Weights of a small transformer language model.
Size: 11 layers, width 96, 3 heads of 32, MLP 192 SwiGLU, vocabulary 22039, 5.27M parameters.
Architecture: RMSNorm before each block, rotary positions, no biases in attention or MLP, untied embeddings.
Each number is 500 + 40 x the weight over its row's rms, rounded and kept within 0 to 999. Layers, rows and columns count from 0. Numbers have three digits each. The size before them is the row's rms in percent of the matrix's.

# q: layer 8 attention query, 96x96, rms 0.104, rows 0-95, columns 64-95
# k: layer 8 attention key, 96x96, rms 0.115, rows 0-95, columns 64-95
# v: layer 8 attention value, 96x96, rms 0.197, rows 0-83, columns 64-95
# o: layer 8 attention output (transposed), 96x96, rms 0.171, rows 0-83, columns 64-95
q0 034:454464435478577446479498481516442496521401488560536587489427537485444464484488472476470547523569
k0 026:483476480488502519536475551537493451528496565584431528484556463485449496484521468450472541634591
q1 032:514436509485608531496455594513447449518578513514515533476529494466546442470536540494450547556544
k1 027:483490483522453468485563444510461447540376534543418556497500497482446525489572495500512534548530
q2 032:494465487520488468443583443466492548476597529442495481541477481532459464553476498455548552416426
k2 034:499546511518460508510479538516492471463527519500490488513520470414539552437554468524377476524472
q3 046:509518440545490473487536401400522590485544541439498504507514477511427511494501434465468540401456
k3 032:467494455455496479467525510471479457493483511480507478483526418477542554456533544535419496509524
q4 070:507545472537442467482537407424534591540530522447485519536484462538437526481540484505460490401454
k4 041:527526464500526470525559463488477459546426528519444486417478448423559550503496570517475553520518
q5 073:505462522505537528532498576529538369468478480478532451453553523462582480475452504455547480554521
k5 057:444453538497470506517421596572552518480587408524516464547534576537494397472490486527499484508556
q6 099:453470475427436487479457552521438566517535533528505521556488517513467532584478490579438509520499
k6 067:453489564451456494504450590555589482424497471567515527536562511509478446437494485538485552510518
q7 138:550483584467522497451513523571514522479429516559462500537465451497520564505466444525503465477556
k7 143:490476500527450461409534422469463531503394466514549504611458458554467478510497453552519488478552
q8 130:505574527493499549499540519526578529529483532535518535579446568496503532513497507517428573463467
k8 140:544521548439467494484528489450532517551472574600476479523488461585464453467537491485515517596489
q9 131:519559527521489446470469533509479486546489477515508457505492514520458514487496515564502459559470
k9 143:556611528542481532522544465469574475526499520465505569573508473469500476543452481505522457563535
q10 130:487485467549454444486511571485490522496487469493531519524504577504451508482466501446496500483499
k10 147:495538493489454409510487511471518511444489506519539465519674503547460509552532517562501463508515
q11 139:524536540559496480538457570548451540430525525547539515519546488559520529481492583509529488495562
k11 141:523533472577460513511519521491425513499533486575631510494504482454437494514382478502500412474479
q12 023:464537459533424499494460500548501467479414490469493517470457584489532542488474495519542490501447
k12 028:495436436495569551493486492550515417563531531543480566496533473459478515498523550488517489542576
q13 032:472543432533582501499485501503514513559492518509467569452480574450446508442502522454446527469528
k13 030:522434517430508519538534514453479437478477469505501514526487428511556453598480487538582478565550
q14 040:435517510500500460487541525543488494495452520538508520563490553459534467515482494526486533501586
k14 034:485423498435505516534497544517535400558513460489428490528545427492498480533538557553502525568597
q15 041:489487518498496471450498550577479433469518483509495455543478550455491466544517557485558508516526
k15 042:501473473460549518538547470466512457579483502507438496522524478556440461547478496494583528516575
q16 050:469446564498460498475487562559473445475546464507520470479501531526482465604524481497575505562465
k16 045:547461463511492481523507465486543460602550446525441447524468508529497469495523532544541532545582
q17 059:505511446495513499560532412430526540508454559502448500489504468468498536410464508543412493430562
k17 070:480504569430516505474419584542544496396499516483537541503566494485528496426495442477470489518408
q18 090:480516490437468486445495495512426585514534525524455551536479497501454540597515499548511493510467
k18 128:499512536435498507469483472528496510518532536457547502580519488564469516467545459480494439527514
q19 125:549512578490498481424505439600561493497478585505524492491501508483494480577480495513464514447553
k19 139:550538545499492444458561446536486469482520487494541517494480450503502484533497475499493561479527
q20 145:435517484523516479539568517495474504474456557449510521590543565476515470506530456496510542462476
k20 153:511556424425493505532488503518497538523525488541472568517512496496532451451548450510495436489457
q21 141:482550505414516541412566483469491533493519476478472475482569519449469525471497450422457471556502
k21 152:436560443525552530423523493484504468580454524465508478463494431466533542383475498466477463548470
q22 143:455480480560446497491475539494573479512554526539511555510454488419569455521464505505590526452556
k22 153:515450561425473553509488483436531479532567447486554503498495421507567469559489573483474512462570
q23 148:548499468474509583463462528530435549521509530440503516533487552522499462535509521499433521485556
k23 150:478487557515498502500521612453499540523441568489566477549533454458453496388498502458529586522542
q24 131:500493531514506484508489432504467408548488513562609519470484473513495451499467507543453462495463
k24 131:477538474427569512535468495465479480475485506520602518474520451555454488507564494563440565453480
q25 139:448542554481492527509546470500463473434456509573475545470491512526589574495460504525455498529418
k25 143:533528526500497466517527475538518514535395552521506476482500427475590567588513535495508587501474
q26 123:458434451494525484452511527468547485548531466535520447510510553528503400554509501419513529464432
k26 133:463523437505544466441438530490570484389529508481468494493509491526464376543487559469446466509454
q27 107:438459493509508537502504507453429545519465514513559514536534506452557470513512482495458483461527
k27 128:405457494458490528476519544505533545440470490568460546498464487522392508556422457469503450489545
q28 145:519548498497495471507460524483479465486523511485531465509528479449493493508524549521491534487468
k28 153:526492410487473445434518524515483478440492539509530539499506550489482531413530556507537530463476
q29 138:537512517488497450487488505575482427562528486491532513501534478496499498486525484462520518516554
k29 138:496475466445511507491491539504501476491526477462565481510548487466525483583531400531441438508501
q30 136:481491494493432586550539490564544425499491567477518440567514496482525501459489551485495445565475
k30 130:528467516498486505495494476517489518601488602532399470508519522499522461499424493435454498544433
q31 136:516485542474493529514573471490599479526456555494535547486556496528442439523515470469461542500503
k31 131:453546480518502531520440474466512492476486539469443499483471440489402489570481452467499630516540
v0 143:472533516517549551511496496478495443502517525479473472432500460531516467459513453472519482537542
o0 155:550430467519475462486583553531552489519504472524562450494439555463541525498412518529521471481524
v1 137:521536492478572584407425457481440537492573504524491540504490518487500505478447527536507489514485
o1 142:524476439487518477458466464506491488531442496537537492471548461501493541485494456548471528504513
v2 132:494501494445477479467523578531469540503484504478493516453514539441440472551400551544522554605507
o2 139:459437553503408520480462448489483404526517516460468526530496426492534506523598492473495436498554
v3 140:492450420421433612473454412556511564542439469540547424480532504548476491509510516471521450579544
o3 144:546566525544407451526458503438420497531574539534483515537462490461496465472407456497432461482481
v4 124:489529526514477544525480523446520545452467477461501442442534486568530484494497570479499455504556
o4 128:463537459451465521621584448524449460466463557484509555533513489531440561534500505547499486445484
v5 135:441509424471545469459506508504434497479482509444484510500493566521561527538532479498551472521509
o5 134:473520470472480436473468557498539544514494543536534492552445414463501459482563493538449508499475
v6 127:482585531481485432488571491543512507529504489480515561476529461505511534486500481470475431441557
o6 138:499454488503534553475572529461518494462478478520550505460505476507496481592452485509461482550475
v7 132:472493488445498428454529509397489469534464499489548555466541474481506482516540527484551528514550
o7 138:521513565491504466575518443484498514502495458580514484580576521593473529479510507553472494501533
v8 127:473509512460551526437546470472474500480496543509515533487556537465479456589486538506508451558486
o8 126:454500503468423421510483545491546478511474468554440489526531452490525487436470430504490515390544
v9 140:468482531501436423500495466458504578508527476497461551461547471485500516470451549563454494539473
o9 151:491517460485501563472452449473479399520465493520568478536509466491469474548519494427481524524545
v10 144:469458442538504546451464511496566507542485474509541453539532484513511564576503511532500522414417
o10 143:468515536500447545564573472518473510518504462534511450509489493514507510499459485508534504548489
v11 126:538425496532501504516562469521521488551477542448448536526577525529477522479511512490514514483574
o11 137:463521531495434488494417512516523554483513474538542483514536520518510469618444508524561458491471
v12 130:456494492469561470521436524509558538557499508525527513426487493461519520519510458545522504570557
o12 139:540483430494454522503481491531484355506552508473462469552534559515481574538414456512467521500525
v13 142:538448509498506500444539467490539518445498458536553493549442445456493497491502482446493486550391
o13 155:438480510429512447512467564508498525473421511469484509424504543591566497487501420475449454494473
v14 144:506547567555538470473437514518438532477503442537456445598557464532494478496445435447479511549500
o14 145:522389503458517505519500517460485474519494434490567504576470537571477505530530521530474549474547
v15 137:473493477586497453510399536530556521505526561567504567574463497476567517492464527497565533485515
o15 143:512473488425589461462491502445463467497513425485469488443554516473492456547478517535518510439483
v16 125:529480513451482488510440534455515477472485539526526477516527530394488494493520521465517481482500
o16 136:494530560456519494507517496482504435539467535418484472517494477526522494488448529452543559531499
v17 140:486545449492568494519445473469408483566536450544444521484551485558558467505558485507574547544510
o17 149:474489454474514499461535411494450496460507416505514575582448588476455508495498501468487548478536
v18 142:331496485511465473542599473517505487497492515510497517512456520497536456459516457466560486487481
o18 141:553567460445557454519436461461566452503576481522451519490502521552484524532491541492430429553449
v19 139:525538534523418480481504499494562434483517451549462524530561498536542469468477391449523539532516
o19 143:517469461426499533527475486512506510454482565500499432454556557437452531473564557462485484439472
v20 127:563523433568482402535446454457511493525496513496500469496488511489453458483438456503517544481491
o20 136:482519595407493584515534452423535484506495449526491480484512486536464553398566509491552455509490
v21 132:473504494480442483505504518508506502556418486525475491438498542556534527469514438516520524481511
o21 134:479497499517524520561489527535430504491555560477511518479593480504579494458494551484561556520501
v22 138:546508528467482550454541577479499576477501515456473495526517595536506558495555506521493516485551
o22 142:467495506525589537521452475516587517506515509455524444545502545456473517539550471523512552530464
v23 138:540537499472515432500511481488497538546468472482477417503511472404428449530524430490554491461511
o23 148:491409476520465475429485448511493536460494481498535466501457523555525548400498519539429504461519
v24 145:536495523452474463547576481477521475519505474513508525489499488469484510529422546476410467481493
o24 145:516575475468532509454501456458481569549449530485481435560475482443457494549469475452436541485487
v25 135:521468533462523488503517560419519477461481482473429520491489513502510518481564488504455494523489
o25 137:471545514556503482516460459601499542469503495528494498516513522544513500550500541475522496540471
v26 141:552454490494504516596528464516516521514497403505538534536514511484474485523485528465510523570465
o26 144:515405502526444496539532498466438566484570573538495497503471474477509505480533500487481598478461
v27 138:470495458493491472507548488513501554522585449429568518506467485476480533455548465484562535534514
o27 147:487539537527543536438446479410535483474447493560493538448501562568486500482467479536479542441477
v28 138:604425458468528495487503496476526590501506499435461453444522442482513481479501436482453463404488
o28 147:445570484468539471532533523524490515470454452536508580511440473500507516497523491462562530481550
v29 132:452540462529484480486445502483470537503465525509499403454462499468473495540468477469543530508538
o29 147:494490519558530502534524547506461468558496508536471514521533490460559504471549529603420530503501
v30 134:514546461442575492509440515510455534460489571431525499538469468498505517498559486537443537519540
o30 143:470495507526452552458443507503466526485507423574429518494521484444560507489476466486497556550468
v31 130:599406450498514487500505467494541440527556487546539518494506491520489503444517506488560481478523
o31 132:427514491461531498509412531435482502518540518483537586480442542512427527509452508467522489517481
q32 059:552454529521415464481489464521451452451505502442498459473475486542501567546500454570542468501438
k32 043:489501521504572581514544507508547480449552509563455502560551554499472467459487521467576501490456
q33 053:387432477470513553538553612505501463545490463521467486496519475443470502471537545524492495552556
k33 052:513620447535477446546494392451493491468531489486505531551436498527498502467540523486437521430513
q34 072:563516523514430474500419443491496530516493536421507532444500518548476587501524473495565469472415
k34 066:493452548500512473482548561522519434460560467547467458498555540417501553510467465563486507515494
q35 069:539519519472544529484508456464490442407467485518537539461458526422581462480472538406482555606545
k35 072:537467564512481502490476549470462456533489569477507511471552528440476567571459426437449490442467
q36 062:455511464532500504501543535508468482500560487534520504579487498410487423516509522515466520498558
k36 070:433446416507491500516493585553525500468445475562541453522453432516574471495501577536496523531576
q37 074:566518507448506540501500407513542443426371469509461529411526534460531525458479523461531537554528
k37 092:548456570480537496499513449522461425538525555487499515444562479512495636595537435492469510474382
q38 083:474479465518480523464534578508499459552493446435470515571487402511490502564501502466552567480546
k38 095:415495417446475538520531614478533512478538464547527485494518415535515401533522542537551462524590
q39 087:526460492468519525529571517509465525456498466489472555430513551487487480476485483491545479493581
k39 098:468527445524491514478503479487409528488525412502535501469488569505484475563397450432501396417527
q40 106:542459438540506547492500462537499468508551587488437534524419457513409475574521513455443518475516
k40 096:446478544508513490463516571492507546538575540443411489465458489527434419482489547395522469477480
q41 089:528552526591528534501475464493575486463458472461490514441526462509407547419548510558491440576465
k41 095:541532562541540535575504461505472460533453507512434548484508473484461528536468483530516455544445
q42 089:492482465475465452499534512492541498518516602478517468575532497504491519472524524492509464516510
k42 093:542524477478469450556509468584472466538544560473447495541488533514492526518521459470560452551538
q43 102:550484555419469483491474503578500504486502488464447582486536428462541562520548465504484482502498
k43 107:509434537529477514451486475563511529481403530436497558525486475460502548559512454476481484520536
q44 039:479483461523498538509493516495551610522433475495557540501473472478497513492527550572535534522496
k44 046:520536525506492497492541458586533458489554455523468470485542511477465576530472455514560495508455
q45 047:542612499510574531493504487470489529480444542539549502473480548408564461442427525455502504485508
k45 046:531466498465468531478496552507505504527471508524528489550478482520497428510479521486448534479497
q46 043:477392482490462474494491498586504440458557468473493467530474538497455499579526478600505504451533
k46 052:537600451499459466541477473420467462524526528482492480493460509523487572467523495523519482483418
q47 074:572546546479489522521447407483506543508507487466511549465520538548476594488524443466504463465411
k47 047:588462502494523518486544473490481462549512507497456520517556514442402566426533464521497527517490
q48 056:514559545446413543517491473474478473501426417476522493429518493550456553451526533522516467492457
k48 092:558531539512507484497484476497498419478530571485492480461503553445526616585460431505519462469437
q49 097:519543479519486474557506460473527591574530478472477524534477521523459553449525477546501451412470
k49 060:506503503518489500464467439585479440510500457484443527466473509489515513485501514486519500555477
q50 113:506473500480491498520504553535517463435456469548499486496496528420513417472466552502501520579540
k50 082:530563469551413469456505506459553501497442461465510545530502526486537389428512547534562518493539
q51 119:484489530476474559570466497488520407506540480549511478539512571400531519439506457593433533566580
k51 091:462437546464545568565525548434481465530543528571465521547498532409567530452455483484493548467516
q52 103:520519499518504456428490545586579421479519472509523558446520424534539498498507585542462481521505
k52 105:551504552558535544491490528477539438531566471466529523484476443425467482509501495505479516565527
q53 103:448543500487472441558498432446502511467532502537494453426500577546541592580523504482458489477462
k53 104:484533480538527441480516510565562499447502520488490483419456579534525538568542547436451540523487
q54 103:500513503469474520506526521466460516564411507517527521538531554511572507463453503522502492539442
k54 098:464530486439497519511528527526519531515447520539544518532450522527541433463481503458525463571537
q55 099:488480418541490507495493561418481539506443594476484569504551482477452498492499511459487531498555
k55 095:494509478583397497485468496452488519592465582509460487515524471431426529436486468497544522508495
q56 105:530566600422488485454445579601516472534512493498527482467513596558470469481535506477433534459447
k56 094:519566522475491496525493531517533543454515525471523466434559545499507435520526496451439511489477
q57 106:527458515535472487452484432476555567459454555491506493483520456536590498465450496521488590505531
k57 100:592462439525473467439507415525473527475539495495479521515481418571534504544469515481441536501514
q58 101:493539499512489497544451509538521538568478495514555557522549541463462469455526476482451469451468
k58 096:487564473516463499560438465435520491436475469500569573534536494486507444423564495532458482461446
q59 117:499502537448546509488517523429510458514536503496518461465505503518478485530488487556575476550480
k59 108:452511510494511520489488522446486490493520455451497474548468521568476517515446467476478562500528
q60 108:551510473547546485570524480506476504460490523526477579575466508505489529545549512535551471484481
k60 111:624473458516484511532504506486457484492500547514490548533458514494463543507500494483566438560530
q61 116:563437543514526467512485458465486491516486502587443450536431494518487584518515521614543479565508
k61 107:535497548515490497559539417412468512558485515498546440559454525517480545520522517575634492514560
q62 103:489519526405517506502533558604515487530534499509496446476503510536498539519440515499436527488476
k62 103:470496581481508490507468551593510465541552465541486443503466534492499521440515419513483500502447
q63 091:434509479482492544620516451457531498511445482524436510449503485495524523476488493544553523478432
k63 095:481458580495525535594481437524530542551463493526410519472409487526489519557546515502530537437517
v32 071:535484463458552504526573489491488482557436445490461465461560486454484441500465570509421518466498
o32 063:484537554491491501469464521501553539498488501477560481526540520521537428469502533476512467515566
v33 066:506528503542627494515538497551450470526494426459498502505510530462509474503455588511464493536496
o33 060:480563559528474463433533478559500500443501431520504494475550567602457545498501526535523470518478
v34 065:494548495534590583562451502532486532488449490510556501489522533475530462514535482600590481482485
o34 062:488493460491524511488556459498503573434595476550478493548422540513566506566426531536503480406486
v35 079:521494397521460510563457543536499409551480556523543576509535543546516493539555483471485509456526
o35 081:506526491454511590514524484463517520525508506536566482505565457441498421519499546492537507483461
v36 064:444510523448563486523470503480468447550511506432481511558562496457453498533491546495446511518496
o36 070:409548399488469467466525493510591516485544573552472521512498489508413474477542515513421611487505
v37 074:514485516533469463484526574499559484494515411533450465471543539551598509546509512546513464456527
o37 073:547505571549503561503558527509523490531530490491547559505477521455421494470484550568512468469512
v38 071:503531572539522519518482420459544518425534472511467494464514484567521530447572498461486449467500
o38 064:484465558517517490452520475523463529487470528507503549440569492483514556467510499497498510544436
v39 071:476535455541547538516446470588433483528515480515503479580419550563490567470469507456531510479451
o39 067:525535494524499527517585496439528553486509450513591499436481521534524452470548490470505515522477
v40 071:503457532562468554459485407514531430504511467495509460472482498523475475450492542572500567522425
o40 064:553509472508493467538531558459496483516430548424489507523532532489485430439506497463520451465487
v41 072:481448495470515463460528564604423540561519493577475473545503561525523550518485495515512475521517
o41 067:458481502459564520527493596457503448590557452478484463491529541488583494442467512501468550531486
v42 076:531466437525552411439517505462531471439532522521519440509445524476390505543503497498487505456448
o42 072:566507548471542514485479522510528458518426463517473509544443439567545484501466458538520498561466
v43 066:532502489459584521515451500521423502544497510451587505460497480455439446435432515479509513502515
o43 068:503459543494449472443501488420540501534478464462422448531499432495555564486473523505568538468499
v44 074:498527498491504524505478497529450541484515530459455454528427557523436524544490602463531452467472
o44 066:493513514551481493486464450543504504552473487532538521548498449490565467445481483478435501587438
v45 069:529458515488516483574507517414533486479459515485507498468551529471473532505486543452522520539574
o45 066:506570555499452532515520499505534548533486520424484527570557495465453593531469407511499490558487
v46 070:495464411494479540517487427497511536472543577454519452501424563457529525470515438532516542471455
o46 073:454487534461578551493506538467481493494459529464433463489468467508473530463492484471577565502424
v47 074:467490446543561579552512489517536435496474495532512512489450551517517488489505479525378498494528
o47 066:493486540473461498430531530600538460476556484498506441537581514511496466527493486519504550508451
v48 077:531437559513498518479532461470505517493509517480483558570520545489433512505441545563395489499428
o48 070:534501553519471470470581508515497566525498461524515510532520481558544459549510468459538526517528
v49 073:563518439486557458500487553459405513510456526520488489584511528512500498512541508439397493461557
o49 069:467480496499536496455500531569593493548518442492478502426516435509479489512535497489500544465474
v50 074:436586545463413473522519507554428502464471586587528498445463575529489496440511496567508534524561
o50 065:522545495515546572455413391534502484555558586512471479446556487500512440513485510504454487496452
v51 066:488495578460444450482562505484580534584474517466536491484492398460457436480488512478479506474493
o51 058:495519612486524482602476511487567515519543527573549417518461519559447475529459465555507513495543
v52 063:523536534505535498525465488531503563537555502563501563509435520466490447512471486502510566419563
o52 067:498482564481460494426491564540447499447535478481478483493502487513529416461467423489463547517562
v53 070:465513537520570569482574512519535485449517528442478539503591529513505536521461536519531501531419
o53 063:502537451500449431473538506568509553503475492485465473516542513530493490499479505495525372459453
v54 067:490455472439447544453462514536498501544477521471486477531501477549472518510585520471475474503502
o54 063:493510502498477515467467504439510544543506541485498462578496559485494480414442459488513546458487
v55 071:514510518525532529593471530514584498510489477578489477486472521533529559507484511515585541475513
o55 073:570501441361506534526456546545468514483556526531531526455564508482530520505544496498479555485512
v56 072:523500501501466528514478451516553586456455475535513478485557442503451525464482470525461451545484
o56 071:530551532579465516502513539488430414465450521486552507524431504478450622476483452495503524521510
v57 068:515517457550471523519502456541564487492495495544532542562483510517558488478472485515445506503452
o57 063:535515542476489475462450524458520528538438484507520484519533544522452450577537525479473444491468
v58 075:503503468518474522477487492533524514523499479483549484501541480504542492481471555565493495457425
o58 073:515604529494519481544486476545468507499433481536446505477467516512524470446602463470508522453478
v59 072:473437494540498550513571571625502503522477477470560478491517472515520478474477520461500453555436
o59 068:489472514476507473518545526517517502558489607518507494528465486532535522535505501461464412471524
v60 067:476542479525525503380487522556505417527539480542486470510555491543470529545541484542494495492508
o60 068:522541480528522517524486518459467490500490493480525514481542517461515644507519510595454477500495
v61 074:484470567520445450498482450541437421426502519438508549504530469545455507535499532480536524493477
o61 073:439508489509535504536491487500539496469446448436599577504573464496519493488533425549503496480497
v62 066:442552494476487526492525482521460503450549531533538609545425522471528479528490585566464573534434
o62 065:556427451504524526445529471493520530427496571519496521517516471544466464485480533464459531588550
v63 071:504457459431500503490454576427527459470520492526511589412500479429536543490443479504515521479538
o63 067:494493481470504425480466467495454454540460568564498535564462451595449432583478473533574479553511
q64 040:450462474525549480522463440509510485493477473513459500471557557515574470518495502503519503442570
k64 042:516547517461471562477516531545550500513541529506509492525539416490466521519593465525486471538477
q65 044:472546481496555507515504429493527544536569476505506497501489559547487443534472526447499500539503
k65 044:476486547485483506534539547495436480472422425503520466516468497469530486440450570517502531423502
q66 051:453428526467442503514520604602511496491479511513476421549550462483518480509475524619583507457498
k66 043:538612456570521460477503445456512502545494540504506526506453487507473527470502491433416446488439
q67 067:481450479476550497439538558515495478455533534526479468483476498391588484482491560519478557569546
k67 064:488525528447511522587492497487430487539484432516459441512493424547438440474488521484485522528584
q68 074:510508470523428468581466551548483498577508481471490472553480484520438531494540452580506465433431
k68 058:501552459511537494489492442548543527475502535524538521503480492510546543517473484474567500503503
q69 073:470460469446521530432499553503511465463468498526497496516517507456561461513466563465499553552558
k69 074:506420561554483491468508540491536462434474489481530547494522480492453546550471513525562496522536
q70 114:537511500521510482530478565560575480474452462477441547538510427535524550494514508551536481471501
k70 103:533537577526470513487586495515523492560438502490478503502436420446526512529500519488526554516577
q71 115:546530508504539517447473500514449507559459502475549512501513472491387483468547539482444493470507
k71 115:459485408507520480461545524480453484443465510512535535499523532485421477393494488514519482489504
q72 117:521483481527466546515440523540505537472552514508478520539478520501566481540490537495447539413503
k72 117:555426574483478476470526525528539513430528515553462527493479523508515452551441564423492482487525
q73 121:539465444545495458526447487433557514514555476465491468434446454536443426498502535500571513491564
k73 119:488485471592479531497433525430489485451576465432497502487510536472450463477458542502498553443522
q74 125:545480528476511535550561459578482527433465575525448479520468454522483562492496495497497471525592
k74 122:514500514569474500492576466497404532554486515528486483540450517479417519540408435467549509453511
q75 120:463541536442462537478495506573614460518498512511515472501520491489526483502479490456429585473499
k75 123:455505492446482490450489538518522508505525494547523437436516459512508462484524494474450637482472
q76 044:434537496462475478573582498491523462477477438563450497511466455462503499504457457522382432492531
k76 051:440425495557503467510476487457488604512502526487550543578455518495500470471498568554526573443496
q77 060:525524519511502472540424573530500464528499536434552481492501491608458580514504497505476438588490
k77 055:453454545493459515481561425540560570471519478549458527528551457481541497448492483526549481449517
q78 057:498462489486537562452554473415467491464460474537464519481480500432565434492457575483452557512532
k78 049:453531486468534488536479574508479425534511455515451457575479466483438500519492506483512521531511
q79 057:506488512458549518460498460397468533461434496570499532540514564495496448504423536485463544540555
k79 057:371421478503531476480508585596543467473508445524456490473538446505506490480554536508530559534535
q80 084:476422500493536541455528600508492410432488517553491465517520509393556420530475546534528525597566
k80 056:478492483509499500484491536511502541519515452540512497521517508530474483473517555512519495443524
q81 085:437547480483502469492533462465522629545507500509532532471501563586452500435492474477427503417437
k81 088:570528540497473513498523468400495485491537529441490574476502485513481598502514436486499444548473
q82 105:477431447483527462513477648478504495480483494455528468624543522488498500508491548530534512520488
k82 110:525500519427425503520464537529511543493521441526528528580519507520501386461498482525536391513544
q83 112:497513540501550511484499562590474530557456478573552545457458556553531442524432454528427517475501
k83 108:485586521521493524495477529500520508445445461582562534544507448521425422448477439531472517511516
q84 113:481541439422486565518486513468433515482515523473499555461556509496462499510533506492440495496466
k84 109:443439521551514550489449606606495509534457528496463535472509498444436494377513498414524516491487
q85 120:491501462455491478412536499525536566536523514500469463475464516535472499559491528453461474504537
k85 120:468506505528515476451502460544526511495575480439446497474424563558498486458489520438469464538517
q86 121:447522520427505501523542490474505466469537439428512432476570474493516495427481447472518481575448
k86 117:449514439524511513458495500536518480463437486488407501503493533466538504512399464501476471502450
q87 119:506495502513464547530564535433511535522477550530508506554540541460524471486476514532501507484515
k87 117:515503477521456508499477466431504516524450562495487486533459512500500473477446539457487561514553
q88 126:496529497570464524493502426517558509419505484511501502475554484455550504388482495486498489537536
k88 118:575514455583487521477507434496460472553502475495510531466503482441612531411461550507456464511406
q89 122:503501440486509574525521487458494522529503476511415494580459507417488541450505495523479523476547
k89 126:493440518495492543480545474433481525589402527531453478548456499498512510386553486537540484550513
q90 112:467503497499515500460513551484521487485541485512484413539466541543444530524452505497445474540462
k90 118:532544519531473419443510480479545497499460591511514449558560507566483507424531579552530552535484
q91 125:538435504477492504429486580558441497527578482517483496549481493456561485543484465452561483498574
k91 120:455413524445523488422511529492451476493504451444618472554474464495558475443489512521481460453561
q92 127:502502468518447483406472484586505556535498540458536542511538535525452410481511520409442520457543
k92 117:494553471535519508480487509472548543505482570447540514468599424435477456510477471463440498525521
q93 110:607555557405516437483479513571452504478465520521518524514518523549488564534522507501475508485459
k93 121:587474459541490441450463481570451486477451540474520530544505525519496513504589450479502518571479
q94 118:458499444466513510519569433492561483514492572523471516580469493484478471562549480536514540472487
k94 120:523536468456522515516480449489517510525522521453413564544419468493520433480540513454535519508510
q95 124:485486427542480452494555506455486578453471491516441542522503458513479497529525486375521516421518
k95 110:478497381520451426474509467536457553386504462514477500473536491513490526556525541501532441451528
v64 082:495504543490508535443437486557500512470428454481473484542530528484446504511547526538490499506441
o64 076:487469484572445557422534429502563525532425510409524492512529468529536512471544482489529445505510
v65 075:421513553460515496502523492485449527502519502422524493519478472519436544519548487512538515512502
o65 068:485449531505538452468582432456529508489546484487484466496490478468618572467509513559487537515475
v66 077:491483455494554463468498497449463467416454526505526449560531558415517485488440501480536527470469
o66 067:489440503420512505507504491479520461532494472515495489440447358587489524497508501564564513424480
v67 083:540496527489431553502492493473495491447446491504499480427513504518457465482519490486503472536491
o67 078:492511554482472523629494520551454507503489575508510485531502506532499545513549526455486546521500
v68 085:474531476529507576454525519529560465476502426528581414500501525480444505490492499445519523508524
o68 082:536494511498526464538542476489543544509598553503446499520503538560496402494539571618515390552470
v69 083:494494521577462548488483590473564548486577567480499505442466503553521549575511497561515515376478
o69 069:509492465516546535534544556564454461498478484501476512520565493490473453468436500539547441530536
v70 087:549439464535477470509498441519478529546514588490571484444472528515435504482451498595453514491518
o70 078:518540492473548594562486526435492487556482506460453485505526472460584543557455448435539427518493
v71 085:573462529526463513499470492600488437536505502469540508568482450533422486506489452505546541459464
o71 077:432491469507530463529517495502480532537482476514498494434555483433549441407532492513544473434502
v72 081:574480495453446510463528545455453542473537573509500430503452545493523568501519519432525446424540
o72 075:471509542507543548525410512500491578500517515492545522526420483517495495554426463464470523502489
v73 075:507514480499476482452508465520521447475503531530429494476485509512514534465590412459529483492513
o73 076:503532462527532481526476524486496554519433442409501456502494598515559506445483572456526484518466
v74 081:574544450498567566505513480458508565392507523486543489437573538450509506496467504469572535524557
o74 080:446512472422465452472507506562495514499526459470459520590527463494472517488506454529544423434479
v75 077:567479460506518549534467479519464507515514491488525530540506518530518539496552526469525506502499
o75 072:474589485521528464498495519483476510524514487533499533433488497500474461507443506477449555488487
v76 081:523540530490554538447500512475551513493529502518549514482453449420447534500507634456521497501534
o76 073:500547526449440400492532497490523472513478399430462493432543548579529562464514453538490443510481
v77 088:460585481491442452437558575547472485536523471509482518448530495489527540499443453510419504469531
o77 074:538511566482551515485557483478488468606439523535518397540550505515437514555549554493489536531504
v78 080:576519505486542475483497497582565514515491405471518456504451437491466593433485470472501491478521
o78 075:471464545482502485515514490453524562522491517517473529504499554520536498537514460532531520531433
v79 078:523469454483493508517550566552481452498484522509480425531579471568493542532477551544445488487511
o79 076:486552443487485548527514569465521481568481481569411529540468495443553589524559490484489454496480
v80 083:515519507463442543500464581549575533525402493551485485483521447493565499491524415544499492519515
o80 073:512484467554508544524508512501384462440505492443494438437525519471475503516434526481511479510546
v81 086:503502451475502570503503462501470519455502548464512474442477540489508556464508490512471479438471
o81 071:516542492557538460468494553539448496539529543467486544414520388490506484496514494511518413535410
v82 085:506542558537537519483481491430517484473464506470493509523538502514571486465508535504508477466458
o82 072:455525463486572523527530408542491511520446545513482482457461565500449591513543488534509459482495
v83 080:540488473428468467439429523527464493467472546533506488555437553388465547542507519519460515499524
o83 077:482510478467440546502467560476478457523562414501409520484519505493587417528562528470504542475469